From a checkpoint of a small transformer trained on Wikipedia.
Training: 170M tokens, 5195 steps.
Each number is 200 + 20 x the weight over its row's rms, rounded and kept within 0 to 999. Layers, rows and columns count from 0. The size before them is the row's rms in percent of the matrix's.

# k: layer 4 attention key, 256x224, rms 0.0395, rows 153-168, columns 0-223
# q: layer 4 attention query, 256x224, rms 0.0397, rows 154-168, columns 0-223
k153,102,173,191,205,231,200,191,218,199,226,234,204,212,149,229,186,224,189,213,177,183,206,163,165,168,151,204,227,180,196,203,205,208,170,208,176,195,173,202,186,157,203,190,212,202,192,228,211,230,204,190,220,187,183,198,185,223,161,200,241,224,222,203,201,201,178,219,212,186,196,222,214,186,196,205,191,178,186,190,190,176,204,199,179,237,203,169,223,192,212,204,222,191,230,177,195,199,215,218,212,195,201,163,201,208,153,215,214,180,165,201,198,237,179,175,186,188,196,167,210,177,203,212,210,186,230,191,207,217,184,171,216,180,199,212,206,260,208,235,246,180,170,163,193,214,211,201,237,190,208,192,219,181,208,195,206,187,187,195,203,205,195,190,209,187,233,199,176,211,189,203,229,186,182,186,208,165,189,201,191,209,152,188,194,189,215,206,223,200,189,219,194,195,219,242,194,197,205,201,175,213,166,198,183,224,178,190,200,187,222,203,196,200,203,145,183,198,223,195,164,220,236,203,191,232
q154,086,182,177,177,154,200,157,216,184,190,172,210,188,227,210,203,190,239,173,178,193,200,213,222,187,184,188,190,202,162,202,204,184,216,240,171,221,216,182,182,186,200,190,222,199,181,186,223,199,190,166,205,217,232,186,226,192,221,187,176,189,205,174,185,198,185,191,254,207,205,186,227,218,184,244,191,168,199,197,223,182,198,185,223,211,169,211,205,180,157,188,175,216,169,234,170,190,202,185,229,183,237,206,203,181,212,209,186,192,243,218,214,168,190,211,191,169,213,201,197,193,201,214,193,188,195,191,203,223,205,191,216,175,203,209,178,185,191,201,235,170,219,223,182,212,184,171,208,198,218,197,197,186,151,192,184,188,187,206,209,191,237,169,234,177,211,200,191,183,213,185,231,200,225,189,204,182,178,179,165,215,180,181,203,170,236,196,176,181,227,216,160,210,175,198,185,199,207,232,192,177,188,165,180,196,214,205,195,219,210,197,180,198,251,181,176,199,214,226,194,201,204,212,226,171
k154,100,165,226,174,216,188,207,264,172,212,211,206,199,200,162,185,136,181,229,203,199,243,219,203,207,188,192,193,218,213,214,216,186,192,205,216,211,222,210,177,216,191,227,191,214,182,179,223,178,204,195,181,168,203,219,196,193,189,171,212,187,158,211,210,168,184,224,146,204,203,218,191,192,177,210,186,211,230,202,210,183,181,214,196,198,197,173,176,180,201,223,192,220,201,191,206,201,242,181,214,241,218,195,215,214,203,198,215,204,214,187,190,186,169,201,221,155,144,196,162,194,238,191,217,185,185,200,207,220,243,220,176,212,211,219,206,199,195,217,185,204,193,178,207,198,193,211,195,192,242,246,190,182,237,175,243,216,199,192,193,210,205,166,191,196,210,172,202,189,167,210,182,183,232,184,186,226,226,204,181,198,196,187,197,212,223,218,199,210,227,200,224,238,233,208,209,199,167,192,194,196,199,201,193,205,213,203,196,171,219,216,160,202,184,206,173,182,226,219,199,186,182,205,204,202
q155,086,181,239,209,192,206,215,212,193,215,217,172,206,156,199,193,220,212,210,253,217,172,194,196,214,217,198,193,179,164,156,206,178,185,215,195,190,181,175,205,183,225,237,203,207,215,210,174,190,196,223,171,188,198,196,263,168,179,166,205,196,191,204,202,188,191,231,221,196,171,208,215,211,224,208,192,199,151,214,206,199,188,198,191,235,231,183,231,188,205,172,220,229,194,162,209,158,180,195,190,236,221,162,215,180,197,188,219,220,185,201,183,191,181,198,150,219,203,173,202,215,196,200,196,192,173,215,208,196,195,178,203,185,200,198,193,193,156,206,194,207,162,171,167,185,199,169,172,174,218,211,218,194,232,159,213,196,190,192,185,216,211,200,164,218,208,179,198,190,216,217,228,188,208,222,190,191,229,201,252,217,208,219,181,204,185,191,201,196,209,175,222,207,234,184,235,191,206,218,215,220,210,221,210,206,214,178,196,189,183,227,189,205,229,217,174,198,225,211,208,217,194,208,203,168
k155,099,210,238,193,199,181,177,221,195,198,189,194,199,174,190,170,187,157,193,184,225,204,189,181,165,199,232,181,211,204,185,209,163,202,201,185,219,208,140,217,229,190,234,166,198,195,191,199,172,190,183,188,178,211,193,150,203,199,198,226,163,215,183,222,235,222,212,197,228,208,196,189,172,163,197,169,185,192,172,213,210,180,221,184,252,225,190,199,176,165,203,180,189,183,221,186,205,175,210,201,224,225,195,198,190,203,201,205,179,190,198,187,242,201,198,175,171,183,185,208,221,201,225,208,229,172,175,200,217,190,225,211,197,198,163,188,226,186,180,198,185,162,198,229,218,229,200,176,222,204,235,161,190,202,193,174,225,192,224,194,186,211,205,178,205,231,188,208,188,194,205,142,214,198,204,214,206,216,185,201,213,189,194,182,182,209,174,201,208,195,175,187,186,212,223,186,198,202,214,214,200,153,181,214,222,227,168,194,212,189,186,209,216,198,232,234,180,219,203,188,158,170,182,223,197
q156,101,209,171,200,181,237,189,198,175,179,183,185,184,194,211,194,231,229,198,177,188,219,220,231,193,185,197,152,224,190,227,208,187,183,209,226,208,219,176,162,174,176,189,207,188,223,229,195,219,205,202,229,203,195,200,199,201,195,218,217,195,199,238,181,191,190,228,206,221,191,199,190,187,200,179,221,220,215,224,193,202,214,183,238,160,183,212,225,201,184,202,216,212,211,226,193,182,175,210,188,141,180,222,166,194,190,197,222,204,272,240,199,182,225,204,207,191,185,217,168,207,177,210,218,172,199,232,194,215,260,175,195,206,197,236,188,197,216,182,186,205,213,215,207,184,217,201,191,204,216,193,174,205,200,196,197,188,204,231,209,228,187,214,213,184,205,200,205,200,216,202,234,185,223,181,210,202,192,183,207,228,206,205,239,198,207,181,158,153,202,228,214,196,196,235,203,203,195,192,209,154,192,179,253,185,196,209,178,202,207,240,211,219,184,193,215,224,172,198,217,225,195,173,183,180
k156,097,219,161,203,224,184,207,171,182,211,211,193,218,196,227,207,201,193,149,227,221,189,190,215,199,202,183,189,219,183,207,164,166,202,224,208,189,227,195,176,253,215,209,212,212,201,189,226,213,212,200,216,217,207,211,178,205,177,228,192,201,198,226,187,202,190,212,207,198,204,205,210,201,201,198,227,201,202,227,195,187,181,203,205,199,148,208,222,206,204,178,196,203,213,161,191,188,185,189,167,191,248,211,210,183,194,212,160,223,213,203,193,235,222,237,234,231,231,229,171,228,222,220,215,212,241,236,190,171,230,197,161,197,202,203,199,206,218,197,212,205,231,205,245,181,236,195,172,219,216,183,189,187,211,226,220,205,183,172,192,192,180,194,204,167,205,232,199,197,199,159,202,225,207,211,168,208,190,183,205,179,246,176,227,182,159,221,197,231,217,241,218,172,225,194,225,194,236,210,232,201,214,201,202,230,213,218,199,210,211,194,204,200,213,219,183,222,175,206,222,194,203,181,191,200
q157,096,229,172,225,180,193,199,178,202,184,180,208,178,207,225,213,202,216,225,190,180,227,208,186,223,206,209,229,191,214,205,146,177,182,182,182,195,184,234,218,198,230,216,201,211,228,206,205,175,237,193,227,186,184,221,204,208,171,185,209,197,156,220,204,226,202,214,203,214,179,159,200,244,213,198,171,212,211,241,231,227,172,189,175,163,166,191,199,175,183,228,214,183,185,170,232,145,206,206,194,199,170,207,215,202,180,204,187,206,194,221,198,239,210,187,196,207,208,198,184,200,232,220,204,220,188,199,196,200,200,201,185,219,217,198,193,196,229,181,188,192,209,212,216,224,231,218,217,203,200,211,192,223,246,208,236,200,216,197,187,251,176,163,228,183,205,232,184,192,223,187,193,214,210,182,183,211,186,217,188,202,221,228,225,208,230,171,220,158,198,186,201,234,206,169,203,200,192,197,176,193,179,194,196,168,177,184,248,185,195,215,231,207,187,206,177,177,218,203,179,184,182,189,212,200
k157,095,221,231,186,174,199,184,213,226,178,216,215,193,214,198,180,199,192,204,164,222,189,159,206,178,191,219,226,193,181,169,200,181,192,240,189,211,157,202,211,179,182,170,219,161,251,227,197,181,188,161,186,185,196,208,173,184,181,209,186,210,160,149,194,197,204,216,211,206,159,195,200,207,224,193,216,198,198,244,165,191,197,179,218,198,207,226,212,186,205,187,242,202,214,210,166,225,207,230,214,237,200,197,207,199,217,219,229,208,214,204,219,220,187,182,184,212,220,232,186,233,211,240,197,186,212,170,192,192,153,189,169,227,196,185,191,193,201,205,204,188,207,217,185,227,210,176,206,187,209,178,185,208,221,196,201,213,202,196,176,203,194,205,204,187,205,185,192,224,192,193,219,217,178,180,171,212,189,215,217,190,247,193,168,217,187,182,181,195,228,217,181,193,198,213,208,202,212,241,206,236,233,207,173,224,203,191,227,197,160,214,190,167,197,161,207,174,201,202,163,206,174,233,180,199
q158,095,218,181,197,218,186,186,205,229,204,223,208,226,200,193,230,223,222,192,180,143,209,212,171,201,211,210,192,184,196,206,179,182,226,218,185,202,191,222,170,181,197,157,196,165,183,185,204,189,241,201,187,175,204,190,212,195,190,200,235,201,201,180,212,211,174,218,208,200,195,235,171,184,212,227,168,167,210,213,202,192,222,205,203,207,170,207,168,202,230,191,210,179,178,205,186,176,227,186,205,191,170,198,199,235,179,178,216,204,213,218,160,167,235,205,217,205,175,245,197,206,200,194,179,216,181,172,217,224,235,204,223,178,202,177,191,244,195,187,211,219,167,199,206,168,219,216,215,221,205,202,188,217,230,182,214,183,181,195,206,225,200,177,196,163,219,181,216,199,196,199,220,191,203,246,189,208,184,201,220,195,165,234,236,227,217,193,202,184,226,219,180,213,193,212,227,176,190,176,170,211,183,169,174,221,226,225,186,165,210,177,148,207,204,189,201,184,190,206,218,205,194,179,208,243
k158,095,216,170,184,165,214,220,210,222,191,209,194,218,193,201,209,247,199,219,214,166,215,201,195,180,211,199,137,181,181,193,203,176,183,182,220,229,194,164,202,190,213,202,189,215,176,185,229,178,175,205,185,203,223,192,191,225,176,224,200,198,190,182,210,193,191,212,200,177,229,236,221,183,178,232,215,215,234,200,210,159,220,177,212,218,198,203,198,192,196,234,182,220,191,188,179,218,210,185,224,222,241,228,182,201,188,193,201,218,216,164,206,210,197,187,202,206,167,213,198,167,242,219,212,198,210,166,204,244,211,222,190,224,208,212,188,211,214,182,179,146,163,205,210,184,212,234,214,218,195,219,164,163,210,195,222,179,233,180,176,188,192,209,184,209,236,153,198,212,188,202,203,169,223,244,189,231,220,218,194,227,185,181,186,187,202,188,170,205,186,205,215,221,170,242,202,179,198,211,184,195,193,196,200,179,204,192,201,222,204,212,187,194,222,178,173,217,239,195,209,191,196,204,197,214
q159,091,188,192,191,217,200,200,177,222,203,186,211,212,146,171,216,204,197,188,217,162,224,176,211,211,188,183,211,187,216,236,179,209,206,167,202,202,229,232,188,216,211,199,218,216,231,193,191,202,193,229,213,192,179,188,207,175,198,226,174,183,160,230,169,158,196,179,212,193,182,196,203,231,169,185,192,231,227,227,219,220,224,195,212,207,181,189,241,201,167,178,231,186,199,221,185,211,228,194,200,198,227,202,196,184,189,204,192,203,220,224,240,201,202,192,195,213,209,199,171,193,227,219,204,177,196,182,172,189,219,189,210,188,209,137,164,186,189,190,223,201,192,198,229,207,215,238,186,195,180,199,170,215,176,192,226,189,196,218,227,196,182,200,201,196,218,200,194,217,235,197,229,164,195,178,222,199,237,213,239,195,167,231,209,202,215,215,197,245,208,216,201,202,204,225,212,201,185,242,171,184,194,187,232,190,172,215,222,239,211,158,213,231,179,227,220,212,204,195,191,206,195,182,183,189
k159,101,195,177,185,207,170,215,157,199,187,208,190,217,186,184,214,175,209,174,206,187,219,205,188,197,216,208,229,170,192,188,192,200,223,221,217,194,188,183,240,208,180,169,188,149,239,212,177,214,193,230,216,243,198,201,183,219,181,209,213,175,214,200,181,189,231,166,206,203,193,203,208,213,216,226,211,219,239,227,227,199,210,176,206,168,198,199,159,209,185,168,243,219,194,189,167,211,208,196,207,204,192,195,172,176,221,212,178,213,188,169,241,242,201,206,204,187,222,208,220,178,191,215,218,185,203,171,206,171,187,186,211,215,171,165,193,210,189,210,183,179,205,208,216,221,217,224,219,200,197,170,230,180,167,245,188,192,204,205,205,190,195,186,224,174,208,194,202,178,168,209,219,181,176,211,241,185,170,200,188,164,223,186,182,165,205,200,224,224,199,220,206,198,201,214,219,212,227,214,217,223,249,229,187,184,184,216,201,210,174,211,193,163,213,150,222,194,188,183,182,199,195,201,178,216
q160,098,174,233,193,229,200,184,207,198,167,205,190,159,200,200,203,184,213,218,151,233,191,193,187,175,235,194,223,190,185,173,177,199,174,189,246,175,222,256,219,211,198,181,209,241,205,223,209,251,183,210,182,200,184,192,167,185,162,179,201,182,212,210,217,230,213,216,195,168,224,218,210,194,214,238,213,216,180,177,173,172,228,218,186,207,212,206,185,208,189,197,205,174,187,190,219,186,208,221,184,211,214,203,217,183,181,219,218,192,205,184,206,189,191,204,202,185,198,187,184,180,199,195,197,226,200,249,196,221,223,205,207,218,225,239,176,174,217,180,190,176,196,216,225,194,220,189,214,197,233,206,224,196,212,172,193,159,183,243,198,255,205,210,218,218,187,203,228,211,209,175,191,179,186,180,176,192,194,216,197,170,205,215,211,194,200,203,211,210,213,187,212,191,232,204,202,221,183,178,169,198,202,182,166,191,186,170,177,214,180,218,221,198,179,225,216,218,153,213,230,217,210,170,209,193
k160,096,189,190,205,207,206,220,192,181,207,242,190,187,261,214,197,206,219,219,201,236,210,173,195,185,208,222,213,185,195,185,209,209,221,234,187,215,159,194,231,186,235,188,188,222,193,186,205,179,188,212,231,218,202,206,189,170,208,216,218,221,190,188,162,212,209,192,180,193,202,214,242,176,191,201,224,149,147,225,159,228,245,234,214,207,176,199,205,225,192,206,211,220,213,218,222,153,166,184,190,223,202,236,152,182,206,221,178,194,208,190,200,229,214,198,208,213,173,195,194,173,210,192,221,216,209,241,207,161,196,208,228,234,180,194,186,211,187,200,205,199,215,204,187,185,181,197,197,213,226,220,205,221,209,209,192,207,192,198,225,209,205,167,196,192,193,207,188,211,198,216,205,171,162,183,196,171,175,186,238,148,191,201,186,183,201,209,218,194,213,185,187,180,198,209,230,214,190,176,205,162,180,200,214,190,198,201,188,219,191,233,218,185,240,206,209,193,174,198,175,186,241,197,202,198
q161,100,207,182,190,163,181,230,188,220,183,210,193,205,236,189,206,204,198,217,227,197,209,210,205,221,167,210,186,197,194,203,207,188,164,195,165,197,175,192,231,200,204,198,200,197,204,192,216,204,191,170,182,235,201,201,216,202,178,206,184,202,210,215,206,170,178,239,182,196,200,173,217,193,168,187,177,217,194,187,199,207,213,198,180,194,220,208,232,243,177,192,183,199,218,189,200,198,232,189,202,250,214,202,221,196,245,175,226,237,182,213,165,254,177,195,201,229,214,185,179,211,185,221,211,207,201,209,193,182,218,212,212,162,185,167,192,193,199,172,202,192,197,211,183,169,220,205,175,249,172,171,195,204,232,200,202,217,209,186,197,194,166,165,232,200,217,236,225,154,208,225,227,193,202,219,199,192,188,201,157,198,175,190,195,237,253,186,189,209,213,236,176,205,207,155,195,183,206,171,199,202,189,194,175,220,187,222,223,192,206,223,189,204,205,224,216,186,210,166,193,193,234,167,187,218
k161,094,185,189,178,199,189,218,182,244,199,210,166,239,222,165,220,217,234,177,187,177,185,202,201,225,229,220,201,199,214,168,181,218,188,216,172,196,226,194,196,214,179,221,186,185,209,190,219,211,164,221,178,150,198,191,193,219,209,216,216,204,178,174,192,265,193,209,228,229,234,236,207,212,193,213,195,218,188,225,179,201,199,159,196,232,261,207,175,229,208,185,187,197,199,197,168,218,169,178,192,182,209,231,206,211,223,188,188,193,216,195,202,199,190,211,178,233,213,226,179,216,181,226,193,254,215,199,191,194,206,209,209,197,189,211,199,183,217,202,213,207,201,197,197,197,192,188,176,190,194,213,218,234,200,173,205,199,164,177,188,234,198,196,201,197,174,147,191,220,197,208,205,191,223,188,210,179,177,193,230,219,213,221,197,217,189,196,169,222,196,218,166,218,201,196,193,187,188,183,238,188,207,179,168,210,195,193,223,209,192,175,223,172,164,226,205,200,209,154,223,208,189,203,194,224
q162,097,232,187,192,194,237,211,189,201,188,184,201,177,180,207,206,244,234,206,180,203,197,173,188,198,218,182,173,241,173,209,191,213,211,187,223,179,183,190,155,185,193,225,224,208,206,223,198,214,236,205,208,208,166,228,213,183,233,228,166,172,230,222,213,173,210,174,215,249,234,209,223,218,202,191,217,216,181,200,220,206,207,194,176,202,163,196,265,182,192,161,217,177,224,244,191,181,171,211,182,176,204,189,199,214,209,165,174,207,214,208,189,208,204,199,232,228,218,244,181,194,222,186,228,190,207,210,184,180,200,200,193,207,173,168,184,198,199,184,175,180,200,231,184,164,237,217,177,195,184,194,221,209,209,223,214,212,185,214,208,203,215,203,241,216,192,174,174,195,233,199,208,213,219,224,175,229,206,202,178,200,218,216,214,175,205,198,190,197,185,211,179,201,198,206,219,171,200,199,176,201,201,219,250,208,195,200,197,201,184,201,194,191,205,189,192,231,182,195,197,248,206,222,193,220
k162,102,205,219,236,225,188,164,217,191,214,217,211,199,161,206,174,202,187,217,192,237,194,177,173,217,199,200,218,190,196,235,216,211,186,175,190,210,211,199,207,209,204,144,242,205,192,225,235,224,192,225,210,201,184,192,195,228,209,205,201,167,204,225,234,191,229,174,193,180,186,229,221,184,180,188,185,192,225,233,200,200,216,209,214,225,208,219,202,189,213,217,212,192,210,219,200,221,194,191,193,196,226,177,204,185,241,196,169,167,196,205,201,198,244,234,213,206,196,233,199,201,203,194,198,183,233,228,177,207,221,225,213,212,175,194,211,166,206,201,188,186,215,163,222,148,183,229,183,191,201,185,232,269,213,216,199,192,196,180,204,198,192,218,211,161,192,216,214,199,209,193,177,212,197,219,196,188,177,203,170,172,243,183,226,203,170,226,198,174,219,161,200,198,206,223,185,206,264,181,185,196,177,203,194,201,213,206,185,217,188,212,231,197,168,183,213,199,182,192,191,170,216,197,191,202
q163,094,226,209,191,210,195,203,181,243,162,175,222,200,176,209,244,192,186,206,228,191,194,208,206,195,203,150,189,190,246,166,205,200,243,184,187,189,197,170,203,202,195,191,167,177,208,188,183,209,193,163,183,204,172,188,191,209,195,207,196,231,237,213,208,230,228,190,160,200,196,174,169,211,201,205,169,223,191,193,209,193,215,184,198,211,186,187,221,226,201,192,206,177,212,249,198,251,208,194,194,200,192,191,204,219,185,210,190,208,160,171,194,189,211,193,214,183,192,184,189,175,169,243,214,214,221,156,202,199,198,197,255,188,186,173,174,201,209,173,169,218,182,170,190,194,216,204,205,186,216,201,214,193,201,213,198,205,208,186,210,217,214,188,171,180,231,236,211,226,191,231,228,216,192,206,223,194,206,200,184,202,163,213,188,185,197,187,201,233,235,212,224,223,158,197,196,212,208,166,171,184,191,201,165,192,205,180,187,159,176,198,190,239,205,193,224,209,188,209,210,182,236,208,224,187
k163,096,175,196,206,200,172,238,187,192,226,198,184,222,180,209,185,201,198,200,201,199,176,158,183,195,218,173,225,187,214,198,187,174,187,176,188,172,215,210,184,209,218,195,177,214,178,195,227,214,162,193,199,230,186,191,191,193,210,190,257,207,209,208,208,195,193,186,201,187,186,244,183,190,183,187,171,194,208,215,226,130,194,225,210,210,218,211,227,217,219,211,222,190,213,220,172,184,204,208,166,189,173,219,179,188,233,193,230,196,206,160,196,191,210,154,185,176,218,191,173,192,180,200,199,189,197,203,233,218,186,188,242,197,211,236,200,182,184,216,176,193,207,240,174,193,200,176,229,203,159,199,184,226,176,158,188,212,203,218,223,204,227,208,196,211,204,166,228,207,203,241,231,169,186,223,247,192,191,161,203,190,180,228,198,225,183,197,193,186,171,223,185,204,220,211,209,168,192,211,221,178,194,199,206,203,192,185,194,190,238,217,190,178,181,187,225,222,212,184,217,202,217,171,202,193
q164,097,166,155,169,198,220,238,238,197,178,201,175,155,208,194,221,200,219,174,171,151,188,170,184,174,202,199,182,194,202,221,205,222,192,212,187,213,183,155,213,206,220,146,225,216,212,172,178,186,173,250,186,181,211,215,239,192,212,211,179,222,211,205,201,186,209,205,214,215,188,205,211,220,198,203,209,204,214,187,211,209,215,240,202,193,225,215,210,205,233,231,169,212,182,221,193,243,162,211,203,207,235,197,223,182,223,184,182,187,226,184,190,192,226,210,198,156,210,216,229,201,240,206,204,199,189,194,195,197,187,185,211,221,221,190,198,189,186,195,201,196,182,208,194,218,189,179,150,233,169,208,182,190,192,214,223,191,166,190,235,179,213,156,192,211,194,198,204,230,214,190,209,204,190,190,168,226,202,200,208,207,202,204,220,184,241,216,152,221,166,219,197,193,233,200,191,197,203,214,209,184,195,219,198,185,169,203,166,192,178,199,189,178,196,188,206,193,221,194,220,189,224,178,210,206
k164,095,199,182,218,206,241,194,171,185,234,149,219,213,248,175,230,201,187,201,219,200,187,191,215,222,178,198,240,204,221,200,219,175,210,170,169,186,215,196,213,203,189,216,206,199,219,222,213,204,189,227,184,211,179,192,172,192,182,201,201,168,206,209,195,197,163,243,196,172,232,191,191,213,202,190,197,215,201,218,184,191,195,239,209,189,175,212,188,192,197,181,217,203,178,189,225,202,226,197,207,172,184,198,200,185,202,229,174,212,194,201,226,181,190,226,201,208,232,213,223,197,207,205,194,227,239,215,195,166,195,211,195,188,187,183,192,160,234,213,205,212,219,198,216,167,197,191,219,216,198,176,211,187,188,224,171,214,201,169,247,164,202,192,207,210,194,190,181,192,187,181,234,201,187,207,203,177,193,204,211,194,210,204,195,209,222,201,237,243,231,212,250,198,173,177,200,226,201,157,206,184,192,223,204,190,203,197,205,230,217,186,200,238,203,228,196,204,177,238,238,188,264,201,164,168
q165,098,255,200,174,191,170,230,184,220,189,186,211,200,222,222,225,191,192,231,214,199,200,174,197,169,133,208,205,193,178,173,223,205,177,180,205,160,164,200,237,189,203,187,206,194,207,224,236,173,189,189,200,187,227,200,180,169,179,214,202,193,191,179,198,203,205,210,187,210,216,188,198,219,213,216,178,189,187,207,221,214,185,203,217,185,193,200,216,184,246,178,220,200,193,194,221,197,174,208,198,203,222,219,225,206,207,200,192,184,196,203,207,211,207,182,162,233,195,202,163,209,221,191,209,205,174,226,239,234,224,199,202,230,196,203,198,239,201,178,228,230,170,195,225,202,214,155,217,176,184,228,213,166,204,206,236,221,173,189,195,160,220,181,170,219,241,198,168,198,200,191,219,230,206,206,198,233,203,181,201,187,216,179,169,211,191,175,202,196,205,195,168,202,200,203,257,194,161,189,193,225,204,190,195,226,199,188,202,183,188,214,226,196,199,206,196,183,203,248,203,205,206,239,209,209
k165,100,219,183,224,221,222,186,223,194,214,227,193,203,205,181,211,167,188,219,177,192,212,210,182,236,225,193,195,171,223,207,210,201,235,210,209,203,200,191,198,192,199,179,219,214,217,251,239,183,181,208,154,217,206,222,206,182,201,198,238,221,206,203,209,207,217,210,197,217,197,207,192,205,173,174,207,203,181,214,225,222,251,215,231,204,229,230,224,191,201,152,204,186,201,192,219,218,221,191,220,205,186,192,224,203,195,232,171,210,176,194,161,180,229,208,184,199,211,202,168,221,235,198,205,207,173,210,187,244,199,214,199,182,168,221,198,198,244,199,256,215,227,231,206,146,235,190,202,190,230,182,190,205,193,204,184,197,206,235,195,204,192,229,211,194,164,231,209,226,206,190,203,200,162,209,164,168,215,218,201,217,178,185,203,187,176,198,205,176,207,177,182,206,184,196,213,212,214,202,182,229,177,224,231,175,231,225,205,163,197,214,204,192,197,189,233,236,203,212,181,205,205,204,199,206
q166,089,216,214,187,170,212,197,156,224,203,209,210,213,208,196,209,176,201,180,204,199,211,255,193,223,206,210,175,207,174,202,166,191,227,219,214,153,219,184,153,234,184,180,191,206,210,196,251,195,225,164,231,176,190,211,225,190,198,231,215,230,187,250,205,217,201,199,195,205,195,212,186,187,203,204,213,228,192,182,178,171,173,184,169,157,220,217,185,211,182,217,200,196,187,196,242,209,194,179,232,182,231,220,209,213,191,187,209,184,216,208,170,192,211,225,194,209,219,190,216,178,153,193,202,151,229,207,193,181,229,189,200,192,196,208,192,198,176,201,213,213,192,208,236,203,198,222,205,213,206,184,199,211,207,212,212,193,202,159,234,187,212,207,200,187,230,221,224,215,174,188,212,208,190,201,209,185,185,199,223,185,212,208,209,229,217,199,176,221,167,185,186,179,218,189,180,184,163,201,232,224,208,208,241,174,243,209,208,170,183,206,203,193,198,242,204,229,215,186,232,235,211,213,199,187
k166,093,210,181,209,190,226,182,210,221,196,171,191,200,196,203,194,183,209,189,230,165,230,185,219,192,163,193,219,196,193,215,221,173,179,251,206,178,210,176,189,194,208,216,185,199,173,194,215,249,194,196,211,195,213,191,190,221,202,204,217,249,201,188,184,185,189,231,214,213,218,200,211,226,216,221,193,200,206,179,226,200,196,191,199,221,156,193,179,213,219,188,207,179,180,197,205,216,205,191,204,245,219,197,223,207,181,180,187,197,202,198,204,234,199,161,202,145,191,207,154,191,207,241,188,183,172,146,173,233,225,222,212,183,219,207,210,202,214,228,202,172,169,214,234,204,222,202,223,158,212,193,177,197,197,197,213,204,173,204,173,206,210,194,229,224,214,223,175,213,172,183,175,196,197,200,145,200,174,185,214,214,217,209,219,209,212,192,173,199,230,214,212,245,211,208,200,208,193,196,206,192,221,240,198,156,181,225,188,196,207,191,228,219,157,185,186,178,211,206,175,231,202,200,216,218
q167,097,191,203,204,218,183,186,210,183,227,212,220,201,176,169,171,178,193,183,219,206,176,194,206,208,208,212,207,185,207,209,209,173,172,232,177,202,197,162,161,166,205,206,198,185,196,190,191,199,219,220,213,183,252,182,211,234,179,207,208,204,212,203,228,192,208,203,191,200,215,203,213,156,206,260,202,186,199,176,244,210,194,185,200,201,205,189,192,195,210,194,187,163,203,211,194,194,206,149,204,191,206,192,212,213,197,209,208,205,207,130,193,205,190,180,169,206,196,192,203,214,222,200,213,187,203,172,202,215,231,189,165,210,193,187,201,194,198,193,196,177,157,181,232,214,200,183,190,207,219,182,203,160,180,202,214,188,177,204,181,181,219,173,158,223,256,179,168,193,168,195,197,189,189,177,189,196,172,191,195,208,176,188,204,188,222,203,199,154,217,199,206,212,195,214,195,242,188,214,210,207,190,197,196,191,236,170,209,169,209,186,160,187,237,238,221,240,250,238,204,216,189,227,200,205
k167,097,210,181,210,222,182,221,194,175,156,195,224,184,175,188,232,191,188,205,197,210,188,187,211,244,226,199,219,190,199,204,213,202,180,231,179,220,162,200,196,221,248,203,206,194,204,226,192,228,177,176,233,206,216,180,193,182,224,208,192,190,184,201,191,196,224,180,195,191,189,161,233,236,223,194,199,216,231,181,191,199,220,193,203,208,198,222,209,214,209,175,229,223,199,184,172,215,250,204,168,217,246,178,188,169,204,176,184,236,184,189,199,209,218,182,207,211,224,199,217,216,190,199,215,176,225,266,192,183,211,180,233,181,199,221,204,183,215,207,206,174,222,216,197,224,194,197,221,180,165,179,233,214,178,232,175,190,227,197,181,213,185,195,208,194,210,188,180,199,201,186,216,214,179,194,235,187,197,208,201,180,201,200,219,185,176,200,196,205,197,169,178,185,232,238,198,207,241,192,210,177,195,247,224,208,158,225,161,218,201,220,203,234,183,171,218,194,183,213,222,207,212,208,208,185
q168,101,190,194,189,199,215,190,234,208,238,188,205,242,182,211,181,166,167,196,205,196,194,178,177,174,179,185,227,164,163,195,191,218,201,183,228,204,205,208,185,157,180,193,141,214,214,151,184,195,192,200,172,221,224,188,207,241,229,223,202,222,208,167,220,210,199,217,170,207,180,211,203,222,174,227,203,183,200,226,222,213,193,198,173,206,191,196,208,167,166,219,210,212,187,208,191,218,227,175,206,197,204,212,169,198,186,164,212,189,179,183,202,174,155,218,202,182,216,227,197,213,201,203,214,198,217,170,239,210,205,209,243,173,226,187,188,240,171,188,199,184,196,193,203,217,214,230,197,186,195,222,206,192,235,173,207,195,222,198,203,214,168,230,183,216,179,194,219,203,181,213,187,173,215,188,223,184,212,184,216,216,230,199,186,222,187,184,174,166,168,176,188,212,187,186,197,195,211,192,194,188,208,182,171,184,196,244,215,206,208,156,212,174,197,221,224,180,217,191,162,223,182,210,202,203
k168,105,165,229,167,173,174,230,186,247,185,177,203,201,215,195,221,201,193,210,233,191,196,201,209,149,168,220,184,171,206,193,190,194,186,190,189,205,192,192,214,217,182,229,198,188,198,177,170,197,199,159,218,196,205,203,208,193,192,171,194,224,211,206,200,222,173,198,191,190,185,206,224,200,199,185,206,188,208,214,210,202,185,172,197,244,232,190,205,256,214,221,167,210,203,195,189,216,216,229,169,157,191,202,198,190,169,186,262,189,187,198,234,224,169,203,204,186,192,195,203,161,216,178,195,216,96,198,206,203,207,173,172,199,227,196,204,230,190,209,176,219,159,182,190,205,181,206,221,158,207,238,209,179,200,213,203,189,211,226,188,189,215,172,204,188,206,221,196,201,178,201,204,217,200,194,230,200,190,218,183,215,201,186,239,224,222,199,185,183,192,221,190,200,199,184,225,224,182,210,178,220,200,198,206,197,201,204,189,208,201,173,194,180,209,208,228,194,209,206,221,190,195,184,201,173